Weights of a small transformer language model: RMSNorm before and after each block.
Each number is 128 + 32 x the weight over its row's rms, rounded and kept within 0 to 255. Layers, rows and columns count from 0. Numbers have three digits each. The size before them is the row's rms in percent of the matrix's.

# o: layer 3 attention output (transposed), 96x96, rms 0.0791, rows 21-31,53-63,84-95, columns 0-95
# v: layer 3 attention value, 32x96, rms 0.0795, rows 21-31, columns 0-95
# gate: layer 3 MLP gate, 192x96, rms 0.094, rows 0-30, columns 0-95
# up: layer 3 MLP up, 192x96, rms 0.092, rows 0-30, columns 0-95
# down: layer 3 MLP down (transposed), 192x96, rms 0.0841, rows 0-30, columns 0-95
o84 105:138120108175101099187097122177089190137097143175104066131184202106134129160124097147164096126142151131164152185125144152105088098149147128127147115171126165125155107094128178096108086138155148125155094076180194155151148162085123081165156141081128088073098183085155110146112096129139112141
v21 101:082167114135123085110162060121167123103118112101159172063119156153126077093206127145130148115164138128141111116158110150044118147081131162107177106140176104110119105128121111157077163138166128154111114080147100137188118175116129165093094167139182123155057088116118134167155164082118137179
o21 091:135117152173058159101072084102093178159125127143094182152133088095109089099136130124163156142145078136123136153161164075178108094166097165112150118137130139048100120096146119086102131178126095110165103162126110086128159150116124086139102055112111110133149126122068122096182111124197110063
o53 114:100168181172140160141207068069130101051135153156165110106121187142126126166083184110072116137134123120155141091168135202074066204101125090095145097094133118160136121128096123118089114145102107101091158121109143145167086097138158126139143117150156128097094131144110151128123108131066109137
o85 102:133165022133152148104114130134148156151134121083085094119160128112125126140114075065158113125103205057098095154117112130131139121110116130173092129091103140128137132169103161155142101107136143122116118040109097125193207147113090138138167106122030120105104166122148144159149116088127117110
v22 089:084158143118161112125123157160106057140106146125157120116149142147129113142126123125160087097133148109168047144092118151164112109136137157152129133150165153125131107094123136118175167168206175129097160135151061100130160093126132173080176068129135128078152104143138021113148091151115083051
o22 113:120148148087156133085118106093123100093100126087133099185102146113099085182083124136148070176119095131079122119144149163076108180160166070121131136149061114089100155126159158148152121166186083129126082171079118126117108071065140118090099157158109149116146082157133110052115175148101133136
o54 099:127117159142132121123098066135084125110115168147153141104098125175074111165095163135117169165186149070193151104140152105134113102129164152086121088097190135086187079215128141118139184065143153151097136091148099105186161145126105126113180190152111136110114103134105163124165118086144124154
o86 103:101091119089146124112148102171086133190066154156110135138061151087164182133132141108095123126114155145140093129150102111145117132090135164193134152136113149137119133081113138147113064090082116075075122104110127152132054062098157100108082093053122163169185171130118133122143148148094089080
v23 113:130095164111158070155148108114121135149127107058144091110154132153068153152089152137133213146117124132091102114109096126122157176164176083171060061152134152125111172139137108123158112136194154090155168159082171139152096110113136131180141078110119108079107198134137100177149169146128111098
o23 104:116126255075136098140108135090087097177076164102083117105160096104114096151109128137113112179140163138178131111111176112113099168091206138102069167144179117065102154155171118124139118107115144126166157131137124095108077156130158167124127126143101117129132171100103178131104131103090118142
o55 104:091079138115105113061125168108082087137113101078113129128082126086121195109134137130106082105115142100097173084119079124141160117157144114123128098066121131109145126127144163119119124100173090093136085136130150167080179111140140067147148095064142212158203146143144062147128113198126127139
o87 117:133143116128084095128115160157104104122115157152160158141182104118124106109195139145183134105162070145132116130118157115143107133101122130217137199154125133119178153066114101132181118071085123171124090121093065106085176122065057152096108179148150113122100117188156106099088128136108160148
v24 107:149103101114020137113098158124144112138078116161172163078103117104132113172081127167138118126077111154159133160174173161180132135208090121121146146140133104080123176171123106110140141126139144152129130176062116110107168160146125135183128130113082129072050129153099148142113123171118193124
o24 104:114151135188201101106135099123108092122095117143198112140138192160176108085085120103119157123140134149120094130096163150120148159082156165147132054109154178062093179123059052130103129146114134194116131146154141145128170162084141103152141114122176137114117166105128165186087138134159130140
o56 088:110141144162107120131206168138158096143117118128066156065104184134104183141120089132183070128149100118123154135125082121161154089120115058090159125151130100140105079155174125102137116181108140099134141092121170140151062103139082027130149114173114090112128117129152127113128163123115193090
o88 103:133102187056144145081101117155111136155196108146106143086123120123144118176153112195144161177085124120111163129133162160104105151140123132110114116139157032073138100120122138103125105109216108142107117150099091103160104064171146140141188163161169147126158146149076135140118054094118113130
v25 093:109127076148090093146131151120135222132097124130144134151143153118095179043171085073149132169184079169111122174104166090124125108129100154099110108144081196171140097105138123082114176140128141087101134134084182128124166121214135152128137149096085149102117083115117145153109110130108161149
o25 099:177162139144183146113157106096118157127119130133181108127115129102144066135174096127160163164059144141153024118140162148127088182170128131101144162090182141127169117128091132113147090111123172099094142100116158161131113095151120183157132087117167156160058078116153131192169130087118087122
o57 075:120111152139124115121132114134123152124122142107130162140135140208063144129160109078168141085089171122159178136108187088126146120121068109177124231150156126087107140109168154151135106127072122098136128129134091163109169086172155152135078092146083104207134158127189116166128121128085144185
o89 097:070136135127117087153166115129076119139160135169168125177114168185149154138072113179139160155152152062138196179095123152137140153086172115120124105123187161161112153157135114161139157099162086159141148107180145148130047158160144112118150142099091100132138158101144159083093130095213127095
v26 124:127121178080090133109123127093098136091103107144166128164199123103098135132162143116136137113079095130123136133147120146160126147101064153075136154156140173118131142072141022089114105095107147118067140065139222155094148128185126106124155127200160119138095077137154154166138130149121127167
o26 075:115137073103159100143106166148108166044116123142171126088089134095140168098110163125164129130123087109123131192083091139095104115106135129169157058116156093109176156158085142190184153100151039068171132128154160126139116158131142115121158120123118162101116124186130128093118203127096128165
o58 081:124086157138108173092155169144129138122146189115150124139144172163140082101099101128084112150104077172155066129094124131162172086156149116108149089103132094091091112169125108078105080186117141094065141113126102127117043144108119127138090152105119065122102159115175052094110093148183160103
o90 078:116144118118126088175144109073107159093147124162151140153135182178081136140103128106121148107087119177135153163093148126158146151108160132125089061067105162148166084127090087189187182090073119153150137175140053157167100147162059165176123138094141107130153133159155148155132131120094097098
v27 098:143152118108130040134191133172068119107160089096168126199128169099110140126108097141179159090160111113099196059147129111112165106123131126153131155111122134163081165131091110132079158103097060120164103140140111139116145163137147138112078082123134056111148139075102156168135096173137127172
o27 096:178206135147175115149116176137095097091122161108139091105144121103085119050183143147134138146155108126184118130097173153112162134096153176110147097148125101189086162108132144164154121171093116106097093130206142159074125116162101168120114123123108167168181144092067163141107093132080090120
o59 101:124143117159139148133132105084127151128126128095156121215169126166140173177115158216106095153121096151120158124146170197113125165122080144156182119132111176156130134098110075149087163145148163142118169164125148122143046159102132179179162121161164082126062119090145172152156121125103088122
o91 123:106093117112099156179120140118109070155086137129092101110138056128124095110097173074146135122125122082159119151077110112129134072128198103115117228161138116127144134157114159117173110109111096057104124119144061095189100156117135151076131098119147080110147124160069080102104113143082103153
v28 092:121204120123238110186211149122131123159065117128194117125133123119100170152074116139096182136132130087103126163151159149135143111134151132146139139121155135154142104136119200112102111113049127118153112143095065077108141161155108180127118127172132116136121136156117139129144093108148144207
o28 084:152087133098093137108061112156081097088078137125181078101152099121182154104142082043124102102108111139124143148127149089107185081208113130118136121159137071110159123138182124103091095108137113120168117135129046142140143097125132172119123174148161187106124127103175165144160166158101135161
o60 091:139171115151126158145129177122134134082131179118112145145174128105139122086126085127101109119163176125109151189162130143178049096083129102150109119143132093160088100112089130178117134129174065219116166089110083127177195056133121131161146137096131166082143110119087080130088131121101160143
o92 105:151116140163059131128130120134131135141141081124093144155108107162130122091180126124125130099117095099156135095184161133082103158110124128087170205137098108120109113154163171161076207082093070086109057090156144125168153075110161151056150140128107094112117105097079170108126141089168085112
v29 095:150106123124090111143146142169127091111084136146172180199150121123147114130142124120153119092154093139141092087093124110095062110099145171136092154199122165095128187136166171126122085095060102109149144140090179173144125118191080177129194151085108138073181114134138179149162108123121150166
o29 090:055112153125166112152148096148100151054144191116145143160078143158137174118110171138094095148144124137174146109105138138123134138159124083155085067103135144147086124165145170130131201134112090114162087111130069166152102183128180112160171124173128157138118064134168158159115134169089072172
o61 108:189131150163155087131148067132117139139127148074164099179101126114161164159125097169112144138056121110140089147131124123124145076132158186133151124098182133177097070098063124126093153090145166097128149092198123076193099116076098172099079135136117137181093106090141119091155132131128114157
o93 101:147154187140136120136163135093150113082158124175175090089132135131131115108147101119105167139089131060184089158159196125162106139152134111103084175085168152058173162162101134077105149154128138142072142149133055144087086133155120153135163166117106099109070142166169153174169101098120153110
v30 093:112111202071072175135106171209136194139106119113145156073125117123199126118137123103127139126136119113146143121130077142198140100103177093140157096129158093114102136134156123184083091099087113121094099160114126131116134087102187122100074128138160169102147127085192092155099130080082135117
o30 102:080116094088138098056098098148134129155086104120084147134126125093136121117205140137121065106088093165111079122182121115157132162143093130141078105085105146141100075104109100068131106168102145158127176175120097076119109120093086139186080116062132106076132096178075149165138147127136125100
o62 109:103160118222138107139137144167137128126150100134120069162144084143121081133110133148182121086148086181130154123119121141109134120139136160099188140195137091187126211119123114126135173181170142118109121129074141114119160153094170071138083222124163176142178152100113141103113130159141144119
o94 115:126109179133126154166119186098098124101138136180161104114129163112132099144106132137121183134108151110115083110106115110132168131122141141103177116108087166045119099162122113143119106096166148105110170141198118144102087060215052174056139094125137192157103113179150163094136120100154133136
v31 089:168135127168194117109127146096202144072149094082147124131156108140124159130127154119128173107076130159129108146091163073178133154142227118106170117093108191127122179108111102106113115176158134156111122113129134146110156140139121123183136124097132114130148116078181213148102117169128073196
o31 106:158181102117120073120162124050147159128145116114082148078083139155173108135137112197092077141153154149102118161150143136148148131179087141153187135118137079137177158113117107211100159122118093193138114095119094180116125090108152146085126077141099094162166126118142123179094093129112190142
o63 090:170087101150127115148130176170064104097130128132190093159155094154142167154126154055141098154123101125162155172092145097194082150149173124106092177117108141122154142177132162056114145135112128127190119143148133154135129149137099121103187126139128104071094119114162155166178184175128055118
o95 108:119087141118133128143135186100164109121077194132157127159178183110143140091126092126100173121091124094106108170119060161063209077099127146168115111126120132148071081115126094110122087118070133122097060124102135119135119112093120189146095105188132162128075179110147125147124098129161147083
gate0 106:146090087091126104121052145157085081140106116127099153122099063147092195119157154188112107107125136141135112087132155064148142104144129115103149119109071155104111112174169114084173142183131070102116117144117108126199179111106191094141122129089127109149125135104192170133164117131123048132
up0 108:163092134089126117126139107134127126135142151141084147062101077071107163167111112104109095178142134151128068114077113164123131171103099091065112122156126195101100156163045177123166078131078107098153108180204175138114148131109148175084144124136130083132144083119150115135162078102111130110
down0 106:094091100096150051104031180146067116102148098126130137142130116172116100097130102133159178148099181115111104108151124090130129093148126126103088127138118177078159115183109118123133154124118064114103140079136196116111165102143127172139177108099119127170196129178124146083066096119161143135
gate1 101:119124135141166167169131054149140120121121126169082072061109076114111101143178137134137126125141165107121165096146100084119144128094129162150151172129110105152170241151121148054120120075103120074040176135123090108112088112114134116100136130098123108111136136076157074126121134165095128150
up1 099:099122173076105188123142127140162165135107133182116128141103073132173123120099125111126102116168206117170085103099104117085050150095111141136172094135220120109111149094148131049201105141133086155146137175117153107098122127103100156148083117147181116155124142109157085135142088171152128117
down1 098:160103105153161150148157161118109124103121148178120152135127146104136101097142146156112141148127143143133121094042133166125116140161173128186074139069110111114163110154093118170131159137138196143163132121060126097172179134116155102099125124078090137137106160159104255170123113075098143158
gate2 098:181117142123139149096106102166141160092161139112152130109114153092109109111136163088127117079112105148142119161138105103121096112199071122070149149197066161069093124150129133097147039139104165128137158199143090184080179163119097140107116136155177104106081091091105144116143125157088126172
up2 112:141139166133124152133066108120153139152159157126085112123141136216125143108149109138141124166147166111117129137104201141134138108091117135178144148151123094146129103175144120100197173107163119175127146141172111121176092141107114198136128116177174113089077155160090035021119112125114114142
down2 118:178167170126149129159126125135149089153107123133110117127149097159098113137101106134117125120192196083101152138133197105127130133116123107180131137184141130065153102131203124097198157104143177167144162141172160157110103155082139149079106114100115054107163152142116048062144131148161090115
gate3 089:154154141131108097141136063094121118167128082119069128162171127075108159090171119094148102097125149132104158125101117183193087108107068134097093114172146131131190148127094107089074128100104112059126134168127168159123095145103087095061102126137178173124124092159093144199112082124146154141
up3 094:111148102138082161131104175143090136101126128107157144120125071119103181151078107143039150154167081042144125028208098101131175117103160140062127129178116181144142177112120118114131092124138085119077073114134107095114114114131176156118111108132134134178146097113131143119132123124143136146
down3 100:144170103112162104098108181115179146107113163071135135110081180135145120170122164165085094162117104132203103167099124098115084118108135145129143134135119112142106124140125154162158125116161157223085159134133105066101100137120152197161218145171071117075120118124141132087125151176120116090
gate4 100:129160143119124117164110150112118098139121164115108132125156104095110167171089164103126124145067119140140098181089205143150145168192144153135138228123149131164114131143182104128149155161179147078084121102121176062155060089089092108126081141096172146152147107147102080112175108131112162160
up4 092:177176182066152129106117055131172116104118098115143157132118132097115108138086093114135131165166177077147088161143134085130150138137112111145153084127113156185136057205113079081089162130112098092113144129084117146159101129126149130117115042119115181130077113123086107145178176168113123109
down4 100:070126103150134138143116138121176165172103128150123088129140063159078149114049131136169119080149145096070074132119134109135093101160118153084136202140195160148152140137076111134138170159149094123106185135182195050124115116126146088151128134113145134093144112173110148096153110103150186109
gate5 095:104120195148136146110085115083148094112099131178106126139158107114099119132108126142079136129102137170098126078074113096110078060192139168148107110157068105141121138135082123071097167148093149133202154073087151155084162149133117144088138105132136086151186158082146125158104162096196112096
up5 107:078146134084152058123153133128147134134075136074132175111138145159143112086173107116109134137087136155124103135206118143102127099076152173137129173151102091113116109163124031156128099091094152146122129128129121118101091082162137238098120058069137118176139103108143141108101098124133153097
down5 113:062156151141178109137132109102143074123058171107163107129103126159164159171169074121103131077158077162104160119150122101126161154059169164155179100120113104111151186115086107108156133117136116137150182128114122082134114140132102150151200111132118138178162125127190133086155162078126152059
gate6 108:132143142121095133166131177050153096165185142120118161165121164120123193107096150166116082137168155085108194111135107158117142152115139132151141108176118130123104108169060154141130121174150141105209117193108106144156111204129172137148158063139150121184100119103124161122171107118090175097
up6 104:126151132144186124088113146172143082115151156140105174119150131110101103048171175118111161119123128068112106120078086149121127106166093187106151149147137136103176097139149145078082119141208107130122142111131146108131150147093042166076176148136171143060152123115055151139104138075132116115
down6 108:092131161153089145106156128173162145177117139157072145086096083120130089086134123064172123119101160124141059085101103095137096113077042108155148165141132092117160154119135120111091140105120120151064149121165080159143131141183142088088141141111173133060099171160096079103080107125169137120
gate7 086:100108152180115095122091111101104144098114132138116192191050140096131077122121142156107141164096163113195132119112135142099145095130134156131167181093131132123107185189115123128165144105138119161113147117109104127188058179196128054114080147122083106150094060108146103070144117120128111116
up7 085:101182043123130130135099157127119117139123156140108094053170106173111080137129143150121111193152117104158109106101120191045128183127071121085137094092088098107131049106141173149148149120104131117155138124108171111107142119087077143141108110184158109120127162156101170149107114121202111108
down7 091:103133161124097081110108095077140153121145056092141158150066113123157123157103155159115165142077140162128144107096148116113100073132094174124162185140135129120110193146180153125139104178128134100157107167171107180119096126144172098194074086096095172110067084125128096116093092179084149122
gate8 096:157160103137140143098140099151192149173070140114154136151146086084155122133104111151101114144135119170144106164204160139187142114144110115104097106082067072150169100142110138092160155155120190110086152095144070123219163119175114104098154145134103133111163134118223149134119105097109117113
up8 096:157160099117127146084146095138073081092157136106078143113138092146097163102092085139086097110110128190212171107162114151161139108125175114143107086125105160052157137170124117142098139118093156141153144153180058101173146143182115110116042125149076122138091117178135124099144113145107123170
down8 099:182109186100142171161127155141107170106155166168135109151148141042203166104142161129121153177101109098130128095116121122184108188145105118159113099104128139124126105107092148126085100129140179135093115120130120101157195193067131157104141118151138137125118136143042218122102160129091129125
gate9 101:095135167143163160127110163154096148184173130129128115152138072062148153135141106089170124137087124226110093136101110060047130157156131142144160110111097140120120106093124171101129105135106153129138138147168114065100156084137103061132152104098151127084118093105086137136144168168086067078
up9 100:118114101143145166120104113162121129140086141145154065120084087114159151123107163116083114134141139177080114184136155105117149139110203129090179088213118135087158141084061101110151154139144145153076122092097145116133130129178127091163131113106133133182142052158115160135121087152034137097
down9 106:110120152214111128147128138166077103187079118187113113156134150108110128167071166140079115126114102194139129165126154068114150088073068073133184103158118172132117144120103096157177109127126105130112153129117167176086131122158138135166167123137096152109162140161184176143126103111166116059
gate10 093:136076104121108097148102115119099162166140129107090074134154159099110127117128116107139076161161164198163155139137023078086175130117123125129074130149139171085120133132138109129106167132154162080153151092142131139059084139157137113102144111136115153141210095182061145080108112145084094103
up10 092:169136113177104068142162077135104172141149151120106161160178121125118169114090171158109157190143124135106120183080105163113114067149147065132125130182124118138127151101117096124174139115184164062121086197114170184113138140130128161124134115155170161105124107180165178178137082116104165102
down10 094:148117134054116130132150176182114150147175119115146112111136103110112120096136101120110109206134091101156142136083139185193180162156137100153123111151121120110111133128127172133102201151124114167110153181121107162163060128060126138075144170167111053140142149103119147165112162176095110200
gate11 095:198172136085131136199153129157105143092203124186115116075112121135078113054139122105123081125133149132134131121096126116125113162113114091149048078117148137091141119118153132084140157139206134119152158128079156094101134163080113128163095061079169151128096108119120171196106112118117115120
up11 095:140094163171159085146139097106071161153127099120066161144154107170095120145181111168113130119073103154151142087105121188119124154123136090054171105108129164071090134120184160100125176132202128153153184111130119115098118198127103146110138130153145160139094157141162063151079106093168113129
down11 097:127187078109121143121158104081133120145147127085136131072122087127116137089148110051135160080203130104131119125159182050090106148128123076154095164166090149099166148134083095076123110096088150130097125155129136109145184200168095101130151164129144090090180075082138098124149113133126131151
gate12 093:146077153110145103128132133215117176117200126099153157126115136170107120112144065084129064114135116101169125165132127116130152095180115164093187122153133116170147036107122153139179133088142122117101101100099198141149123086166120182086117129132092126112109126087071112068160113103160139103
up12 090:121139178140115083159052054132151100145086100124140096156167213136163117077166063091125107087141156150151097142111082143152148079106114066154135101112138108129123126157140117088081132119125108083133125141087148154133113095125101119063057159097146157116109122110146121143158058128140157191
down12 094:135102072182186113102099152113150100162111156130158080110090107101056167074184159139120122198149100121107168161164119106145121112152118161141131148156089116099108098178073127163061122170086111139156141072095168088085131164156136125138130158160120109145100110119122089135102093142097053089
gate13 102:094150143108026052099135097154102101156088180166121135083111120136169172181142168104094090163130159082127195150170177132100105085147140136143138110157095144149101150145128106076097158070132104159146132108125163098123137136181162180112129053125110106097143126160172099146137113131110093122
up13 105:108093084139120183141153170147148148119172073125121148121153119080151154088139089126126143135104149084105135139132027105123065129104115148075142175087112099101129193091142163103185128094130128159131101141195099139117165119119132166093171093148151152140191131135140057045113128162127115112
down13 102:133098175158176161153098177120118140134103133153074148156141106103162107150099124131169166196166094125060102083154193151138127098147123110144089100117119138153121093101130109152076100152029126111071159059143154121151101136142145128149122141142146089106115095038105148158074111104151159138
gate14 098:108122093143155158075183119127116103190180167149137162123128101120097173133150184122126130134144119164116116045092131162183046189069118109161078126181128124106176085096121136100131151109165133085113117127115149132057119129078138095146126109138114163074144137186109110092130135162074103122
up14 094:175081124105145092087167110090088098133110113099163115146135087166163196129153119147115116101117131107139183086132154126142114092068111110157087116092120177119144057147172152112100125104085151133166160109186094171115120158123153046133103147085074129063172154163140126138069105158128101088
down14 093:099177137118120103141106093173146129078095144121157158147120184116158107098179070075169155172095101149151114146107126129146208087166139201109150075105134130170102180125078185095123108120132108138118046108168144137161082096110127129087115111068143082128110106127103155103141145105176132157
gate15 098:111100094191139149062106065166129080118124087113144117117104101136122106116126147191146152129091163117180071184144157125116092080080115134099145142189106130147174108098138170140204159122173153123095104140193154185155133096096129184140131094158169087128096094158131114117143100136177112100
up15 090:158204115116162110111086174143137106068153082072138138137094186142097193183173154106122152109165193169156094107112105166125142113155112140147107116131148127154087104143053136083147096125162159122126101169130142143108104152166096101137167131202144129142156131059130142116155119139078102188
down15 094:200125168170083184090145160149129175127144125111162115142139111147113115125122136169152113103115094132124132106130159132136136143103161124114110101061114132111165134135129108158138166116155075080104146112124095097153070129000120179133114127108140121180163154192180105115113112131200072105
gate16 091:118110082121152149104160103117079087136150114087110130165134103138149128136150145135181156124111069158136141144148158091114190121109107139064168199096099125144170123135154172120091128080140125069060109107164109071117109175094102136145067147088154154130160116155140087058090131155192130190
up16 086:148093134149078069109096082157170105068138113097123121100130097181161106108147150078096073114153140149093146149143119159139153114118158161081169094097078127106118143165136063098113111099068096194176119140154077119033108173120144130153129118115170162104143156101138109143155077145116101171
down16 089:090096121101121171137152130129069118173093105144111161143131126090119162193080109179102188115146041133141097106086167121101087146175102041116118157160142122092113174133132165156146132102197172103086142142155145186128100084128133112150146082130126084120128142180174116125137177097151118108
gate17 101:081123138146071202084121079155207132095083161099157097133123103121129124092123138168110141117174117137108173135205116176099124098117118142112149150110190076131145105147173108169094123085162111119129110077099117146148128115129147053111144153157148076156172131116092171148197129173113090113
up17 104:124118149176195081141159149180178131083109164141132143112167143112178179152145065137166181159145113104125123137090096140117106136116110132112140071107154074127080116136149165136097152070101137181158105113070133135106144161087100114143137195162154103144121110173145161107076184134062073119
down17 105:132173076131118141100189132178115109153124177136097123066155147075175161147159108147099104222138176072140116115085134139097073083145125107124134117081105131149148135173134093156122157106168089108116191134099129174160151166104150143115204168154159087127091124108095151104104135100084096110
gate18 102:126185167082171137090126131161101142096171192147079122114106077135107078143157138137169157156119146170165144115152121154055131051069105102141127136164122114164104118145120154136162136159084092187095210068109092131149089133193090152112150156125120124125172103096150103120113133110105167112
up18 105:155199066156160140183170102118125144073144142149180115165111119079152141156101183084090132132154074159084102126145123100179124165151061162087121137134109120105131150130100100151145156117120134153158117146138141118175196104117041121105109085098120093077115127167143151107137086166061141145
down18 108:058130137167100118173157132090081104115098068117083127178163156168095158102072141128159087105173108148086127092121104112112136143168128114150106105133134117114079131172111094158118125077091114109120080125146140086132119164088174088077134120146051165089206134107142073141120122195148160139
gate19 101:169138091187134111144134146163147160137144090171128105160153106065146122143119151109208162102136136120144118119094091166132099166078094112116148174076137136167115171086056113160139113118123148149091200131116160164132135123109074162074144064171181117095159079128094163125174094126130106077
up19 101:077186129128148119172095129100153099116092116133153187110097139139161164133178117145094178146144153151085009103144117180137107177094162160112113122124151144181157144178182089126088151157089143114095157156156089155125110116122132161105090126096135146172107206092117122115122141151188129110
down19 101:174091130144094157171082158155057158129159140156076086081119106114133087172147131088135107196125097121107119147124141147089070109174098127153168104057131138091122120110125134187165127108145112111073116108093112126154100110053123213145164074183141118113120067125107156124137128112099134108
gate20 102:072127118180103116148163124145139168135159165139163149169167129116113122125133055117126140152111203081127124117115047142146115103122186119110138218096156128143172143162150146139138149108178182084063169105149112138145158165159094142116088120146124178129092182070143121188141084128136124106
up20 100:098102190124060173136102189083137109088182136142089084100127117116103097113112086169115158124150073137157146138132178184069101158154108122143137189140178110123130171057135144126130140146121124122138062143186093126170088113111122202092111077105135161136132104141098140129144162143084105164
down20 101:161101129124153170136083107082115172110073132143143093149144093168118091148125097189165145084170109160142137060189141135092146091114136117131121093072121095126114159132105166130100069147114152124198087130077181119089105119069175167097109150090102084146171166162101107095128155128162176148
gate21 093:137110129159194152119121133107145156126143106157073118154177122146136086102052129117149109105087117111164131135168142133141089147193113136104148160110187146169145078126156128092146148103076121148226098114139180146117117141106150138086088058119185158063128159095092074145137153165111173106
up21 097:110153129075137125101093166144087088130127109137140116140149159129123134176130114202102037151167122180145133166156033124113185100116152108080128128090118154115142130095137119121108099089132166140045164141163169128095103076122136167117069118074133106150092163153072173136146139104144160154
down21 098:124072170138127193091109145082180136140177146105121122122116122130136156087184163175167132116146153209190145158114167151174092094156101151095111138124124085159147119124151133106071128088165096151125099131107100108188105178106096119161143099154107135111178083155114054161116088174104119172
gate22 092:127161150119102116080131109108089172062130080097095121163075118080143064166162142101141149113114061105049146172156166137166164153141140076108126095110106085124087150106102156150121087119136179149137183139110102197106112141109173086169096133139119124165125115112146077068157169135142094128
up22 097:128083108085181113152139178146095125114093100145114134116112077126155155052128107077130122180153089135128145106140132191138100162119156156148077095087146171161082078066166095144110072137128115072109118086132084136054082132114132112122163142137082109098117101120102187145129171187095105123
down22 097:155087150156167129179169111101148193145161141151181113100089136140156137109074164161118175107135175135165125107146146052138115114094090188126139158102102106167165172159101096111103140134135077140145086088158095139096153167193127169114174159150110096085072133165084124157057110119139146122
gate23 101:171154141192124155162160168090067107143141110186127091082162165123120162145158111131177178101121098140105150150037137099141117099107110104146159128125102069108053151170104088132158129115162132125079098082098121164158143095140170097173163109144150080085080135111103121144159141170131084107
up23 094:236139099141062140179123104075158107149182160128117141087170077123118137123138156148110133147165097171118123129116074141140167128088131132091136088124114156115140152150110132081098066166208132120130075147081139138123140118149168146151121115193110110157127106134076163200166121145177148113
down23 100:056118104111182152128147097135122122132168152087113127135118106131108122104149150111087048108099093131154125124149115152140161177149112144127102124119159136153112074127139169142145099133080141195117164127108113029080155165102062175072116101165178117149183122059143122150144113176177085123
gate24 099:090132140140158098082117096160105115101061136168102150125117092123118176139133120134071114147115091161122167074203123153124072099146116127115190138122152172092210106130100102165130071150070101105122197153098123126079135198140112131118095075100101138139161162155117151126117143149188124085
up24 097:115156170178149150102069097118133127175162095127128094139120126063141176138117138145089078140105174079214139099122119106197091138179186176158123090127131078133170097131130069154113114140131114139065134158129131149169171134061106157108142135129143133125120135106090119097077130056146164110
down24 091:134175076113124121151110226149108131164158109135122119140078090131157098089109071135116147115149130125063127112136127151088148089100066071120176096115134147191073224093142151124160120112109136104089140076087112159113135155152135120176122104128179059115086129150096131133105102147105167127
gate25 113:140169077120081078122130155135172137149147079092184104105145166099186084107111157111109109102107111153198106130101101167180118172082129152147153121144172152141039121076088147119126156131106146107163180149145124179176123124149202136089133137117094091114074109145081130131171168155118105116
up25 111:116148137195161073132094055123127114157118092092115151138144175093095115091090145110140123118119128174130139107081099109097096172117212147156076121116160151107138169134133160135134147155168119220149142144124120130125114117101111122114147155150153117220075109103102075094216151160153129135
down25 098:157141168149117106120103137173121131150115079103104111138130156151087096118163145184159124095093048135121130170169107142078168042153100128124171120113107135126131124118180152124145106139099133163144098102125108108146081087146092171168139224135122129208071142107162102059124149135178140096
gate26 104:110132101114149146057131104121158163168139071155124084132060180167143140110116154104152130103157105184064129206133147118150192152140132127151126105104197154101131074133104110103132128078056135124144151072095158115098111103131135101104121074166121134126164166093101126164162108083062122145
up26 108:143115073169086128107147156122123113098102152128199160146138075144170154119090172078136140088065104188116137106091160126124144146093104173127166104079103152116147131102117165201220084124130121109107184143185112162134135134107093173158116149089108137114062129123136144087141157135118086080
down26 108:131160145126103153075154127105140108137149154142186092129097077111109119114086201162153101097128107090132069140127145100111165091102091139175133140128122091124201084137165090121127133098125107147075170133138185146134167114074135156104149111160080184109197128160160119103143143181193057149
gate27 102:139114133078188163088117051082094154146131082111148147077088159101136160110190144153131148132129098152149119160185180118112133120110153168161140106172154071137139075145172144193144163168151109229143149136115150161087172129137095184123121189141131104111127120104138122110158158133129119090
up27 106:118149126109116183112123088196143149112124148188114182112165176149145118146149154114100146119132197146129150120155173120181105188241134119137097119179133143101180162137132082094166119120152123161168121104166085114130150160146148126085148132101161072115186103153116150139116094084062115108
down27 106:137157161127126197121122092148165128107085167146129156171172172066138158145171102148075134105156204189162122144093143163171101131133111099100088129149122121142167115111109123105101143128146138144071154178104087074187146151124154133110148145131145138121205099194128088127172145117106062180
gate28 099:134143107064133155113107085105104148104090175118083096095171097098158145164125196115124200132151133139075197151153161124169124123124122199132141141160147081153137115120154117104109133105080174081117102085163164173186137118103161111161093119123129044095137128145128098090105101159144113063
up28 098:132141172132185081114104049104133169157201100147107156096104053143160157097167138094179091083123052130143115107089165149142118115130150146081119172153120132136086160119126123137174143169106035151139159135121165098166100130136123136094150161142115165162142117131122092115118121111127047149
down28 098:174141131125094116085112170140147145092116113107101156138152148191093129049091125168114105120125136116131147166171121175136173148149181059142129095126224182084140106119139150181134144167133118112092148113109122117100166178166101146103208159116119092149160093167149139130118119091063169109
gate29 107:136103161091111167128084065085125160143103143091112091095144163119129144079158094124150087077123100112100148144089120103166098182076130137120073167116111146163230085170158137173157139081085166141110136158094107075073149137133129147135161137118107075175104149151099134101132131133164097185
up29 111:140144164146098203144156126135139071102136104119173133098146170101111114165090139098042144161123100089117122118209116194161140110157174099118124077151169119131098167099149142199124121053176066130125085125089136128126165093095131138102076149126147122133087146121127113129113093150071158107
down29 094:139118141126146194184179131106106129178149139105135151125109093160135092157145128156154185155152129160120047057091157168107130109134045113199159125117145163097160142147103136114120120148120104138073189117125206140094084148102111126118120133185080114157138105142176111093119100105119067117
gate30 099:090122151212149130126202092122106062092136144163108126191095119104148142084164121147097126150125108117109064135133152155080155123131101125100145094128067136145055141160085103161113142149096146093122120195175144141052128135089150136135088130125172160140083189137083094126119132112126187127
up30 092:109100129053159100157092070102154116111153108192092157078086162080140172132148074144092137119174074111071148148119092109121112148109167150204127080148117201109152136125107153140128164151152156114142152135104098156111102170114113091121186178097108167086187113137143098143131152096130155165
down30 083:162170097156108112138102230157138125125055131097106172103154122161114116127118166133178113171108131112177177107173149143102164068109137127050138129134138065113128119130165171079141085074091119148087099089177125127169141105154122158129114129168133077166150096135086156094152109144169103104